Each number is 50 + 15 x the weight over the matrix's rms, rounded and kept within 0 to 99. Layers, rows and columns count from 0.

# layer 20 MLP down, 128x384, rms 0.18, rows 0-108, columns 256-319
50 74 39 36 60 46 27 34 00 23 56 43 39 47 61 60 51 26 94 60 42 53 68 62 30 54 57 69 55 10 58 51 57 02 42 47 52 46 33 59 63 32 67 39 64 56 41 25 30 59 48 54 34 56 49 57 58 57 19 18 49 49 57 37
61 46 59 55 58 28 38 76 30 14 71 47 27 58 59 74 36 34 51 53 47 55 67 50 43 39 30 81 70 25 48 28 43 78 53 55 70 63 72 15 50 32 48 29 46 66 73 74 63 48 31 47 60 60 30 33 47 62 47 39 56 61 08 80
43 34 94 72 13 52 63 56 35 64 36 37 51 19 63 62 51 60 42 49 32 56 24 36 79 35 56 54 49 12 47 56 58 68 53 64 74 75 46 40 47 60 57 26 38 62 25 76 59 34 37 61 59 64 56 36 52 61 59 69 13 36 41 54
56 32 40 49 40 50 52 49 76 26 66 51 48 50 47 49 29 36 61 48 59 44 61 19 56 37 39 84 48 47 41 53 56 71 64 80 43 49 69 43 46 54 77 84 19 33 78 43 43 51 22 62 39 31 51 55 56 61 40 62 12 65 72 34
77 66 39 42 49 35 45 75 46 36 43 62 21 97 26 63 53 61 49 41 27 43 45 57 57 75 69 43 88 63 71 50 10 58 39 33 44 55 37 87 68 46 43 69 39 23 61 30 13 46 51 58 41 43 67 52 35 65 83 27 43 54 57 64
48 55 38 38 68 74 27 53 63 39 40 30 27 42 40 43 55 54 70 81 55 42 67 51 59 67 45 62 50 66 40 60 39 64 67 48 55 25 46 12 57 38 73 39 36 58 48 73 30 54 67 52 33 17 63 56 34 50 35 47 65 33 26 22
53 30 47 53 41 35 40 33 56 49 40 27 43 48 83 80 87 54 41 37 48 68 57 33 53 83 44 39 65 64 56 54 63 43 47 51 52 59 67 57 47 44 72 79 43 48 38 81 18 45 52 52 60 75 35 43 29 42 83 42 60 52 50 59
40 44 43 55 46 79 65 41 73 57 57 81 71 35 50 41 59 65 61 39 60 37 46 48 65 60 31 36 50 43 59 24 73 55 53 57 61 21 43 37 56 38 64 33 70 62 46 32 48 39 52 34 37 55 68 46 59 36 35 58 21 74 27 50
50 59 55 50 29 71 61 39 48 51 44 41 65 37 30 54 57 42 51 59 71 69 42 58 29 65 31 61 58 61 36 31 59 40 57 53 47 67 61 68 71 44 34 47 41 35 32 62 45 23 38 38 46 35 21 51 63 75 32 34 41 60 24 37
33 50 26 18 29 53 69 46 68 78 36 33 51 00 23 46 57 61 66 54 52 09 69 34 52 35 18 37 25 42 41 84 57 63 76 75 77 56 46 49 33 54 54 34 38 53 23 45 37 69 74 44 42 47 41 65 14 39 31 60 37 35 51 69
45 57 43 46 50 45 40 44 47 37 31 52 49 83 62 29 65 46 58 23 52 66 71 68 37 39 64 32 02 24 48 38 74 67 45 82 64 41 34 29 45 76 33 55 58 59 35 45 16 58 55 49 57 58 52 33 45 62 53 30 76 53 19 69
48 48 28 63 46 75 42 16 41 61 54 40 60 12 40 44 20 60 62 62 55 41 20 43 52 55 61 61 33 67 44 65 53 28 35 64 46 46 38 63 60 52 38 12 48 40 34 32 38 32 46 54 35 50 40 53 47 55 40 28 35 50 46 50
50 49 62 52 53 34 43 63 50 50 54 57 47 37 36 60 55 60 34 50 60 56 47 47 50 24 38 42 65 49 40 50 63 58 45 48 65 46 54 48 57 32 59 00 55 40 33 72 69 49 67 52 53 70 49 52 29 34 55 54 51 29 78 73
39 53 36 55 40 33 65 33 68 16 45 47 59 52 66 76 48 53 57 60 45 62 67 62 63 50 58 36 34 60 32 38 88 57 48 79 56 55 58 48 27 35 23 25 34 44 43 59 68 36 59 41 65 64 54 50 46 53 37 40 47 51 42 42
28 47 62 31 49 47 56 28 32 53 26 62 55 60 30 74 55 53 56 74 18 28 73 57 27 58 41 62 45 66 76 22 46 76 35 36 41 36 36 48 41 70 57 54 61 47 51 50 54 62 40 75 32 10 46 54 43 58 71 62 49 22 68 66
85 31 79 71 46 69 48 54 43 39 71 51 31 63 41 58 50 39 69 49 41 72 51 46 42 28 58 41 51 60 66 60 39 65 60 54 33 44 69 37 65 44 54 52 38 48 64 67 25 38 52 29 55 50 37 55 50 49 33 30 77 50 33 46
27 70 43 52 22 29 49 63 63 46 25 58 60 50 82 24 43 26 36 63 49 81 61 35 34 31 41 46 56 51 49 40 55 48 49 49 57 56 35 62 55 39 66 51 84 63 52 58 58 62 19 65 53 68 40 31 54 34 50 32 53 64 51 44
60 72 36 62 60 57 65 68 43 65 44 65 63 65 62 68 41 43 63 36 33 42 54 60 55 49 46 43 61 63 48 61 35 61 29 32 41 60 42 53 40 29 51 35 39 60 40 61 81 58 43 46 42 44 54 64 47 46 52 42 35 45 27 40
44 52 35 69 36 39 66 18 56 46 68 93 42 44 55 39 57 39 56 59 58 37 39 40 39 54 33 47 54 53 29 66 53 36 35 92 59 54 18 58 54 56 64 37 64 77 54 43 63 47 46 38 64 35 35 45 70 66 48 66 76 60 44 33
35 75 87 42 71 51 39 41 32 43 57 68 47 53 58 64 55 48 54 50 59 61 67 44 60 49 56 41 65 59 77 16 31 57 64 39 58 65 66 52 64 54 51 99 34 61 57 28 43 55 40 46 34 42 39 26 50 50 70 58 74 48 38 26
50 69 46 50 30 41 90 60 53 69 37 29 37 56 56 53 72 48 45 65 46 72 55 37 44 78 40 62 29 37 65 24 28 44 32 43 51 62 47 60 38 53 61 65 46 28 50 52 42 30 22 09 63 59 32 56 60 60 49 39 35 57 63 21
61 34 43 51 34 53 48 30 43 74 61 16 56 56 82 56 49 59 52 39 38 45 43 36 74 37 46 49 06 45 35 63 64 26 50 65 60 43 34 34 37 66 53 97 75 11 32 80 54 48 68 34 37 59 48 49 29 36 60 53 72 78 55 59
49 30 54 22 39 41 53 63 37 48 53 62 20 45 68 74 37 28 37 48 46 64 62 69 47 41 69 42 36 39 63 57 55 69 59 69 42 43 44 28 30 74 34 46 35 51 66 75 47 40 49 52 73 40 40 54 32 47 61 48 61 58 73 81
36 69 60 27 53 65 59 61 59 71 28 78 41 59 33 59 61 37 44 34 77 34 60 76 64 47 31 64 75 33 26 37 38 37 36 65 38 35 51 51 37 84 54 60 57 44 56 39 92 48 74 56 75 50 38 63 38 58 61 38 40 64 33 57
62 75 33 42 27 38 39 63 49 44 52 29 54 42 65 20 51 65 46 41 44 42 50 64 37 71 63 70 65 64 58 55 55 62 84 56 42 40 55 31 70 58 24 55 33 48 58 34 65 26 47 47 54 61 52 68 64 32 77 71 50 35 30 49
42 51 70 45 71 73 41 39 58 69 25 48 55 73 41 36 28 55 71 43 49 33 36 60 36 77 43 57 29 39 54 31 34 24 33 31 67 70 40 35 24 65 64 46 08 36 14 61 33 00 37 42 55 48 47 45 33 53 41 48 67 61 46 74
56 36 43 35 45 97 80 49 35 34 37 61 47 44 55 61 55 45 63 50 69 34 55 62 59 50 46 59 49 55 54 76 58 69 36 47 33 46 50 38 69 51 21 45 87 68 38 21 54 51 53 57 57 44 34 24 50 42 59 55 50 48 63 25
45 67 68 47 46 19 59 47 61 71 46 56 44 54 62 42 56 42 86 52 37 69 52 71 39 24 54 64 64 45 42 53 45 53 45 39 52 42 60 55 37 37 60 41 69 80 71 33 25 44 40 53 48 51 56 59 58 70 28 49 52 50 66 62
42 61 55 75 59 47 45 58 60 51 40 38 64 58 29 43 54 47 27 44 32 73 56 54 29 54 64 47 46 45 73 15 40 46 27 35 62 79 53 12 53 58 38 22 70 29 52 46 25 56 64 61 42 56 53 30 69 54 75 41 80 50 44 44
09 53 69 47 58 37 45 16 52 54 52 38 45 39 33 27 52 62 60 47 37 43 63 53 19 48 71 54 50 25 28 63 44 88 69 25 71 64 66 65 28 75 48 56 43 50 55 21 38 42 71 49 23 69 60 61 38 32 39 69 38 43 41 58
46 38 48 73 60 25 46 42 73 59 50 44 63 38 50 52 32 54 47 69 48 45 68 35 34 25 36 59 35 71 72 30 73 59 36 50 30 47 79 71 53 44 79 50 40 24 51 29 59 66 36 56 65 27 40 74 58 79 46 54 44 57 21 41
51 28 45 57 53 56 66 32 33 61 65 37 74 80 77 27 36 56 14 67 40 50 28 35 37 43 12 63 49 68 50 61 41 38 65 35 37 56 35 35 59 63 68 71 60 26 29 39 42 43 38 39 20 62 34 32 55 19 54 32 59 48 50 36
33 40 56 43 48 62 55 34 54 45 40 51 59 39 65 64 63 51 58 44 56 63 49 61 47 65 52 50 69 72 42 68 46 53 23 60 64 29 48 81 46 37 33 29 81 46 52 61 42 40 13 49 31 52 78 49 70 45 34 70 57 53 47 85
65 51 16 24 62 40 25 71 77 56 37 77 14 68 53 42 49 49 53 46 34 56 34 62 38 53 68 43 54 40 49 62 39 44 67 43 38 39 83 72 49 69 54 45 35 27 58 43 48 62 50 56 64 59 48 71 74 63 30 51 63 68 31 58
43 76 43 31 45 59 45 69 48 50 45 39 49 44 23 82 87 61 68 30 42 58 54 58 52 73 49 71 70 56 45 64 44 61 42 40 27 38 59 57 23 37 57 55 65 69 42 40 33 58 42 85 57 38 22 28 36 34 60 63 77 53 67 52
46 47 48 50 32 50 53 61 39 80 22 61 46 51 29 42 48 37 43 51 61 40 65 55 10 68 44 38 46 47 27 59 53 38 28 54 52 44 74 45 58 60 51 39 47 50 34 56 69 29 52 37 51 47 31 59 50 42 74 58 60 48 62 48
44 55 57 51 43 54 17 48 48 44 62 58 70 31 61 45 58 55 36 73 48 54 61 50 66 26 41 65 52 52 17 31 82 47 41 39 24 58 18 53 46 76 63 41 41 69 51 37 65 51 45 40 56 60 45 70 27 55 35 68 59 65 32 50
23 86 58 56 49 23 40 29 57 48 19 38 47 44 62 69 42 43 66 80 76 56 67 57 75 44 17 42 38 63 51 57 60 52 45 50 13 32 55 67 48 51 39 42 70 52 59 56 44 85 43 53 64 41 43 54 55 70 58 36 50 25 70 63
38 29 34 18 40 79 71 73 49 55 58 60 64 53 42 47 45 75 19 57 46 31 46 46 65 43 52 76 53 34 39 33 60 44 67 43 93 48 41 40 47 65 43 41 73 71 54 37 45 73 80 29 54 43 48 37 45 83 34 39 70 47 43 57
37 72 65 34 66 37 87 23 42 41 34 19 45 45 85 26 48 63 43 50 42 67 31 45 59 71 41 47 63 42 50 33 53 71 73 63 35 46 32 35 64 24 64 50 48 27 39 71 46 67 41 50 51 46 57 51 48 76 23 34 62 48 42 65
53 37 21 23 44 29 29 47 53 67 38 42 31 27 63 61 53 47 45 55 65 56 57 55 61 21 45 47 71 61 61 51 38 47 61 04 44 62 39 33 77 39 32 51 66 24 44 35 43 40 63 58 49 42 58 44 58 89 48 40 29 51 51 51
38 61 29 42 53 49 28 53 43 61 54 55 68 40 53 38 80 48 60 43 55 39 67 47 44 46 72 39 41 50 29 61 32 62 86 69 78 57 47 66 25 65 48 53 46 55 39 20 24 54 49 45 34 60 50 37 24 13 71 48 52 56 49 49
42 61 54 71 62 28 48 20 67 49 35 57 71 40 65 22 68 49 44 31 34 53 63 41 55 61 25 34 55 34 55 44 49 47 52 48 38 54 55 69 72 16 56 65 35 57 63 48 50 62 74 61 62 75 37 48 72 68 51 86 53 42 68 25
52 62 55 45 36 39 54 31 57 47 86 42 40 64 38 89 36 36 50 67 52 44 42 41 61 45 58 71 54 48 50 53 61 49 40 57 51 47 87 76 65 66 33 25 56 43 46 45 64 61 36 85 54 32 51 67 53 57 36 24 35 38 42 45
37 51 25 49 64 62 50 63 48 54 31 51 39 34 44 73 45 67 62 41 67 33 41 33 61 58 28 50 66 66 51 59 45 41 62 36 57 35 20 40 49 33 28 71 47 45 53 45 55 08 37 42 56 69 36 49 57 63 39 50 63 34 64 38
69 70 55 67 63 35 33 71 49 35 56 45 52 50 66 53 42 51 25 57 22 58 33 51 73 44 75 54 33 32 54 44 49 40 56 52 54 87 76 59 62 46 37 72 39 22 39 44 54 74 52 32 45 59 60 59 46 57 40 58 36 35 30 39
34 55 47 77 56 16 71 41 45 35 56 60 44 58 32 44 66 62 46 36 30 42 52 48 38 31 28 37 26 69 39 34 27 34 37 32 43 51 33 58 72 17 53 59 73 70 61 48 45 44 32 33 71 58 34 28 26 65 42 61 52 53 55 57
56 86 45 73 44 70 18 30 63 72 46 59 46 31 61 12 44 63 52 53 31 55 22 39 30 37 81 36 47 49 52 46 35 58 54 47 38 47 61 71 56 66 38 61 43 44 57 52 57 71 94 49 22 35 61 37 50 55 48 15 62 74 59 25
28 50 30 63 30 34 31 34 36 45 47 56 69 54 44 38 43 54 14 61 42 34 60 49 56 65 54 63 31 68 30 39 92 39 67 36 56 55 41 46 40 46 34 66 57 37 60 58 40 86 41 39 73 68 38 42 49 67 30 04 28 55 40 32
50 15 64 55 60 35 53 18 54 41 55 69 48 13 66 67 32 50 48 70 72 67 22 50 68 27 46 39 52 40 49 44 57 11 47 58 48 42 65 58 50 50 24 75 43 45 47 28 39 46 43 64 50 48 41 63 45 56 22 49 31 72 36 52
62 49 47 85 46 46 65 52 52 44 48 32 45 38 49 42 60 58 40 48 51 63 42 52 27 60 70 27 56 63 43 49 50 44 36 56 18 55 60 54 51 74 45 57 79 52 66 72 56 20 56 60 86 78 50 37 48 59 48 55 27 60 38 56
38 53 33 36 40 65 45 45 66 53 42 38 45 36 32 75 45 26 30 50 32 75 37 35 48 67 46 54 32 62 55 56 35 41 57 39 51 77 37 78 55 53 71 39 43 42 34 63 57 60 37 39 45 65 69 35 32 64 42 46 33 53 54 26
55 56 69 52 53 28 40 75 72 53 62 56 44 48 35 77 54 48 45 56 40 32 76 58 56 56 64 41 69 31 98 57 44 60 55 42 55 48 54 23 61 55 55 56 73 61 45 74 44 72 55 51 49 60 30 75 66 35 50 64 38 36 33 27
53 26 40 49 38 63 77 55 49 58 39 55 26 47 57 92 64 66 51 56 18 60 46 38 51 50 66 22 51 57 52 48 49 72 33 46 57 64 49 42 36 54 69 60 15 42 48 69 53 65 45 53 40 66 34 45 39 59 76 45 46 47 59 42
51 18 35 62 48 60 50 31 69 37 55 67 42 58 51 74 63 41 52 55 66 62 46 29 45 46 48 32 56 57 40 40 72 65 54 52 73 69 23 52 52 33 31 76 51 71 43 30 49 57 79 24 36 37 53 57 65 56 42 61 43 60 32 61
40 63 53 42 20 63 14 13 55 56 50 53 65 52 40 46 41 32 32 67 69 43 52 43 55 39 27 41 34 49 23 14 31 11 28 62 46 40 71 49 57 73 45 38 66 46 53 49 72 25 41 69 36 59 41 45 55 33 46 79 49 58 23 54
36 26 67 58 74 33 56 60 55 33 36 66 37 35 72 36 45 40 27 36 39 47 35 65 24 54 60 41 51 62 32 83 65 35 58 39 59 61 38 16 62 36 65 27 27 53 80 53 53 67 58 35 61 31 58 81 44 20 29 30 54 42 38 37
57 24 51 66 63 57 70 49 41 40 52 56 44 27 25 71 50 28 31 69 43 62 85 33 62 65 34 60 59 33 47 52 27 29 55 47 28 67 49 49 70 59 60 43 69 48 42 47 42 74 52 55 52 50 46 42 45 47 61 56 18 36 47 22
63 45 74 66 58 78 32 94 50 32 39 46 07 41 49 75 45 71 57 60 55 25 52 34 47 77 43 43 32 36 49 73 76 30 71 87 46 49 53 64 43 78 47 57 49 57 46 40 36 85 47 51 57 22 54 58 41 43 65 40 67 75 32 45
77 19 64 54 35 63 81 42 51 10 34 68 61 31 37 33 42 21 60 40 40 52 38 70 43 29 32 70 48 48 46 60 48 25 67 40 40 66 54 26 41 72 40 55 85 45 43 58 41 31 63 62 39 53 53 49 71 44 58 43 57 32 31 44
48 92 51 51 31 46 45 44 45 21 62 39 54 52 38 51 35 35 33 51 35 46 75 77 60 37 61 50 23 47 42 31 47 55 51 53 53 45 66 52 74 61 21 31 15 39 51 11 58 56 75 63 54 67 49 41 56 49 47 64 65 28 53 40
56 64 59 25 42 58 39 45 73 53 37 51 39 16 40 29 25 64 62 67 52 14 35 69 43 38 92 36 41 56 52 49 64 37 21 65 37 65 46 65 55 54 19 44 55 48 24 58 54 58 64 59 52 62 50 63 37 65 23 35 38 75 60 36
80 53 54 46 55 40 45 45 35 99 47 62 29 61 36 45 76 71 66 57 59 36 55 59 35 75 60 71 78 55 57 71 44 40 41 24 71 39 71 60 15 40 35 32 61 56 40 48 51 41 69 34 42 36 48 89 10 44 37 51 63 56 41 44
38 74 31 52 52 65 65 57 66 40 26 42 44 46 43 40 29 37 51 30 53 27 45 40 29 59 43 59 42 56 60 46 79 38 39 69 43 51 69 30 63 60 40 62 47 51 48 53 35 55 56 63 85 60 62 51 40 64 26 35 55 54 32 47
77 40 30 64 60 49 40 41 74 67 76 84 61 57 60 51 53 73 55 55 90 57 39 52 61 53 43 34 72 60 64 39 48 58 25 52 47 50 65 93 40 49 45 75 76 23 62 65 40 30 63 29 54 28 59 66 48 66 49 37 54 44 20 59
60 56 61 43 09 64 49 30 44 40 42 58 56 62 65 26 65 16 49 51 21 45 44 71 48 60 37 63 54 50 41 26 58 67 41 70 20 41 50 85 48 41 53 44 21 46 48 54 31 37 58 43 56 49 64 54 46 52 25 65 48 58 79 54
23 29 22 58 53 53 34 38 42 37 42 61 27 59 55 70 42 81 67 46 31 45 42 46 61 29 60 40 66 45 45 63 28 73 64 56 76 63 78 08 57 45 32 55 60 42 55 59 73 56 56 50 34 15 37 41 57 37 56 51 53 40 60 51
20 14 69 61 11 67 67 44 73 52 65 58 38 44 36 76 33 52 55 30 47 43 26 47 26 43 57 44 54 60 77 27 49 51 43 45 30 70 28 38 78 71 47 21 47 50 56 37 57 61 26 50 81 33 56 43 38 61 58 41 25 52 44 53
37 61 38 22 33 34 64 72 47 60 46 48 50 63 44 57 52 46 33 64 42 72 43 42 51 54 60 24 61 38 38 27 47 25 65 65 64 47 62 39 47 46 55 37 62 70 38 76 25 42 47 36 42 47 34 34 46 45 54 40 43 66 26 54
22 42 69 38 38 43 38 43 39 69 51 46 62 51 55 43 44 81 31 43 40 46 47 45 60 30 44 49 70 37 56 39 53 68 83 54 53 41 36 38 32 16 59 39 33 36 25 75 64 44 52 76 55 34 59 40 40 55 42 57 55 62 98 45
77 52 52 66 52 32 66 61 49 37 49 09 33 78 61 43 72 63 52 44 22 41 59 58 25 53 41 52 35 51 56 49 36 43 60 48 33 36 54 33 86 46 54 53 54 64 47 50 29 53 48 56 43 50 44 37 66 88 70 69 19 48 55 59
51 69 79 51 65 43 46 54 49 64 49 67 56 42 62 53 53 84 37 53 66 75 33 52 24 65 29 29 32 44 36 65 59 42 60 43 76 50 48 59 26 34 49 39 37 50 31 58 83 59 49 27 51 58 33 23 49 25 46 60 72 71 69 41
40 47 72 73 62 54 47 48 12 31 35 41 37 34 26 59 61 39 36 23 65 64 41 68 61 63 38 42 70 43 44 53 71 29 52 16 54 17 40 60 48 59 50 36 26 66 23 49 55 87 23 40 13 57 15 89 47 58 16 62 65 54 65 41
42 98 23 55 58 40 30 44 30 39 57 77 63 82 40 75 39 51 57 54 47 70 55 35 56 55 72 33 35 45 31 26 65 54 27 48 54 50 59 63 61 43 60 55 36 25 26 24 57 61 51 43 63 51 55 43 73 49 59 67 46 61 56 29
30 62 46 41 29 51 52 53 80 81 56 34 29 70 48 58 43 44 52 45 41 44 52 54 54 70 44 49 51 50 48 51 41 60 59 45 84 38 44 36 47 26 18 52 34 63 66 51 36 24 39 57 23 50 60 50 73 19 42 54 31 33 62 59
52 22 51 45 52 41 47 15 40 57 53 49 74 38 54 53 68 37 54 61 42 25 33 57 49 48 53 60 53 61 58 40 45 52 37 21 70 53 36 51 36 72 63 30 52 93 50 30 59 48 50 44 44 59 57 42 35 24 58 34 50 47 58 55
53 50 12 19 77 44 38 56 54 67 51 37 77 42 46 16 56 68 19 72 44 73 51 58 69 37 41 34 51 66 58 46 21 33 13 49 59 49 12 57 67 32 60 33 65 40 60 44 70 36 37 36 30 57 51 43 43 52 55 45 44 57 48 72
68 68 50 67 79 45 58 41 26 34 72 41 90 62 43 40 27 69 36 54 71 30 62 40 59 57 59 69 59 51 45 53 51 60 40 64 48 57 62 43 75 54 49 48 66 45 46 29 68 38 74 67 50 42 63 32 40 63 66 46 50 52 59 66
58 55 49 32 40 49 43 50 47 60 62 48 47 56 68 75 46 63 60 51 36 44 33 32 46 51 49 60 88 47 42 77 32 38 45 62 61 49 44 43 41 43 30 65 49 61 55 54 57 45 63 48 37 35 30 61 40 42 58 53 42 41 49 49
17 53 53 42 51 45 73 31 54 21 48 45 50 31 77 52 65 51 65 25 60 53 37 33 67 63 44 55 39 56 43 67 39 55 21 47 30 56 29 42 38 28 28 37 46 20 62 57 51 42 62 56 67 57 44 66 40 67 51 50 33 29 46 45
47 68 80 41 62 64 31 56 50 54 60 43 67 67 63 51 57 55 44 35 39 52 66 46 39 51 30 55 40 33 55 45 30 45 58 69 75 44 51 55 49 81 55 53 30 20 33 53 43 58 72 66 48 52 63 66 35 92 31 66 58 43 53 65
61 19 55 35 27 76 64 66 39 55 50 64 55 43 42 44 50 74 45 32 64 61 36 51 49 73 54 50 85 45 48 59 62 53 85 64 57 47 58 50 70 36 54 16 48 29 68 38 62 85 59 34 62 62 24 55 54 26 64 60 55 44 62 62
66 58 45 58 50 54 57 44 63 48 56 52 45 40 41 30 29 41 52 54 61 50 59 63 42 31 72 48 35 54 41 53 38 34 64 56 32 59 57 37 80 47 50 65 32 45 52 51 54 60 46 67 63 32 50 46 63 39 54 40 47 21 70 60
38 37 64 51 35 61 42 31 40 39 55 43 55 53 41 47 31 64 44 57 61 41 55 45 41 32 55 45 59 24 31 43 49 41 58 61 42 44 45 30 38 54 60 37 26 73 42 85 44 37 61 43 25 46 42 47 41 19 50 62 37 67 45 32
80 49 64 53 30 64 71 64 40 45 37 40 37 77 13 68 18 41 62 81 62 45 50 68 46 34 35 29 20 49 69 60 60 62 56 59 78 47 37 47 33 35 46 18 56 61 56 32 53 77 79 35 49 41 37 61 39 17 64 80 50 36 71 68
65 25 47 59 47 77 67 78 33 36 52 41 70 71 48 58 56 41 59 26 36 59 73 49 59 63 58 67 56 60 51 69 58 80 58 60 59 45 29 51 41 40 47 43 37 20 36 39 48 43 60 77 41 41 57 42 58 55 49 50 36 42 38 60
62 20 54 45 74 42 53 33 39 67 44 28 43 23 50 40 62 38 54 30 47 31 59 79 37 40 57 39 34 64 24 43 73 44 54 59 67 65 44 50 77 57 69 55 56 58 37 38 65 54 51 83 36 32 53 78 42 52 69 41 39 42 66 59
17 58 30 59 25 52 60 54 67 33 25 78 65 50 55 52 71 33 14 92 58 42 49 15 51 50 48 72 32 46 44 61 58 52 52 58 42 62 24 65 31 48 53 78 47 60 60 47 35 22 47 80 56 77 65 40 52 44 37 27 66 57 53 55
54 47 30 62 47 33 25 55 70 76 42 43 35 67 56 55 52 48 73 51 55 35 52 35 56 55 71 21 46 40 43 33 54 59 48 48 55 66 66 69 50 54 39 74 51 71 44 43 49 69 68 52 40 76 55 44 37 44 51 54 54 42 61 52
62 73 42 43 58 56 24 40 56 56 28 71 62 39 61 42 72 29 80 49 28 88 36 50 65 56 13 34 31 53 52 48 29 57 53 48 74 48 57 71 10 49 66 21 39 33 57 58 55 42 67 51 25 57 58 55 39 37 45 57 36 45 27 57
54 79 61 61 55 41 38 53 52 62 46 55 55 70 56 63 14 51 32 51 55 57 36 38 62 34 62 28 56 51 46 65 51 45 61 51 64 47 76 42 54 55 51 73 42 27 46 64 24 42 56 34 52 49 74 25 52 50 25 78 55 45 48 42
63 60 03 54 61 48 49 55 52 51 31 62 30 33 35 59 49 73 58 55 60 70 39 47 31 32 59 57 18 64 55 41 62 51 53 46 42 50 58 38 41 60 47 43 42 92 63 49 51 41 56 61 37 44 58 25 74 37 40 55 66 44 59 60
31 61 69 26 42 31 58 57 70 37 72 42 55 50 39 62 47 52 39 46 34 35 60 63 29 25 55 42 49 64 43 54 26 58 80 44 54 77 25 59 31 24 22 40 30 32 39 40 51 41 51 56 53 34 73 51 34 71 44 54 30 55 36 64
46 41 41 59 48 67 32 40 71 68 53 55 69 64 59 50 22 38 29 47 53 73 72 57 54 62 45 32 22 47 50 81 51 48 62 75 69 48 74 56 35 37 41 44 42 49 67 48 52 46 52 67 56 36 31 36 78 57 72 73 33 27 71 49
39 50 66 61 62 45 38 54 74 34 51 60 70 60 33 48 36 28 51 70 61 65 56 53 42 33 46 55 31 58 21 41 76 22 34 74 56 34 59 70 41 67 42 47 74 45 41 50 77 47 59 52 52 39 50 50 53 55 25 55 55 42 60 42
53 38 47 68 36 35 66 21 66 76 44 61 55 57 29 55 56 58 35 43 44 42 61 38 72 56 46 64 37 55 29 44 65 33 64 64 39 53 35 49 45 41 48 49 59 42 50 24 54 33 26 55 51 39 50 25 61 53 40 63 41 70 39 39
88 50 28 33 36 51 28 35 59 58 52 67 38 49 59 69 46 65 51 54 26 50 64 31 53 42 50 74 73 53 62 60 45 58 52 32 85 66 41 76 53 29 82 40 55 73 64 86 36 83 43 81 43 76 59 55 45 40 51 26 48 41 47 41
43 51 72 56 47 46 22 60 64 53 59 35 45 33 16 48 40 54 59 41 53 23 62 51 57 43 46 51 59 42 33 43 46 37 74 67 60 48 59 55 44 31 28 57 00 58 47 32 77 56 75 33 67 81 49 57 50 80 72 56 41 31 47 00
72 50 61 27 40 53 58 78 36 36 52 43 53 30 39 43 35 30 66 66 37 40 54 47 27 48 30 46 67 50 29 60 54 48 51 57 81 40 52 24 34 63 91 28 50 50 41 63 46 79 41 37 29 27 39 67 54 55 60 20 48 47 49 62
37 73 59 61 66 36 34 33 62 62 45 49 36 42 34 48 48 57 21 44 38 37 45 43 36 79 40 39 53 17 46 41 45 58 33 47 64 55 42 57 49 69 46 42 40 53 53 65 34 25 61 38 43 45 31 38 58 32 62 46 11 20 32 32
58 29 45 67 54 57 70 58 49 19 70 27 33 33 43 77 57 28 33 43 69 23 32 48 73 50 73 50 26 37 33 51 47 37 33 28 48 56 33 42 51 19 34 42 25 86 54 38 35 74 16 22 50 41 42 73 52 49 64 55 67 62 56 54
66 46 57 53 51 49 65 30 48 48 61 51 31 53 34 39 47 46 31 40 34 81 41 59 41 79 48 41 61 41 76 43 63 59 46 53 66 25 52 31 68 52 27 55 50 42 45 21 35 26 46 43 60 42 54 47 50 60 49 43 61 48 71 41
67 56 31 37 24 42 25 59 30 53 37 60 29 45 29 68 52 79 33 32 54 71 76 20 47 35 66 30 54 49 30 46 60 23 31 70 39 64 62 43 39 67 66 50 40 34 67 62 38 68 67 56 68 74 38 80 73 56 56 51 27 24 21 37
44 17 60 55 55 56 60 63 39 17 51 51 78 50 38 43 78 56 73 58 55 51 51 76 95 32 69 52 58 55 54 32 58 51 59 48 12 45 61 52 64 41 41 22 74 72 41 34 35 64 33 28 71 26 49 92 41 82 42 59 58 38 52 64
82 39 36 61 55 81 50 52 22 64 43 55 28 64 42 34 42 49 55 29 38 68 44 47 66 42 68 47 99 26 52 72 59 70 43 41 69 13 67 48 26 46 32 44 36 55 54 52 67 25 25 53 48 53 47 53 52 55 45 55 58 50 55 82
69 54 37 58 77 36 67 60 31 38 55 44 46 37 60 57 35 49 40 61 55 52 40 65 32 60 49 61 72 53 39 64 44 49 64 66 45 81 44 51 59 39 24 52 47 37 46 67 35 41 48 12 29 59 58 60 84 61 68 45 42 38 30 46
52 42 67 58 70 73 83 44 54 29 52 50 28 47 42 72 37 42 58 42 48 74 31 69 33 69 39 46 54 61 63 46 95 18 43 75 34 60 77 65 67 70 59 59 63 46 54 47 59 62 40 28 44 63 51 69 63 52 61 70 88 45 61 22
61 55 74 61 61 69 67 53 44 32 87 56 41 59 38 57 79 45 25 46 69 55 50 12 64 74 30 36 59 52 42 41 23 54 55 39 29 20 52 82 38 41 40 32 37 22 39 42 41 38 53 56 42 59 46 78 37 48 62 43 38 48 66 61
49 65 07 55 43 65 48 47 54 58 34 67 55 44 23 43 51 42 48 51 63 30 68 65 50 53 74 59 64 34 75 59 25 40 35 57 68 47 44 39 24 50 39 70 63 35 66 37 54 55 69 71 38 60 61 34 69 40 56 39 41 40 41 46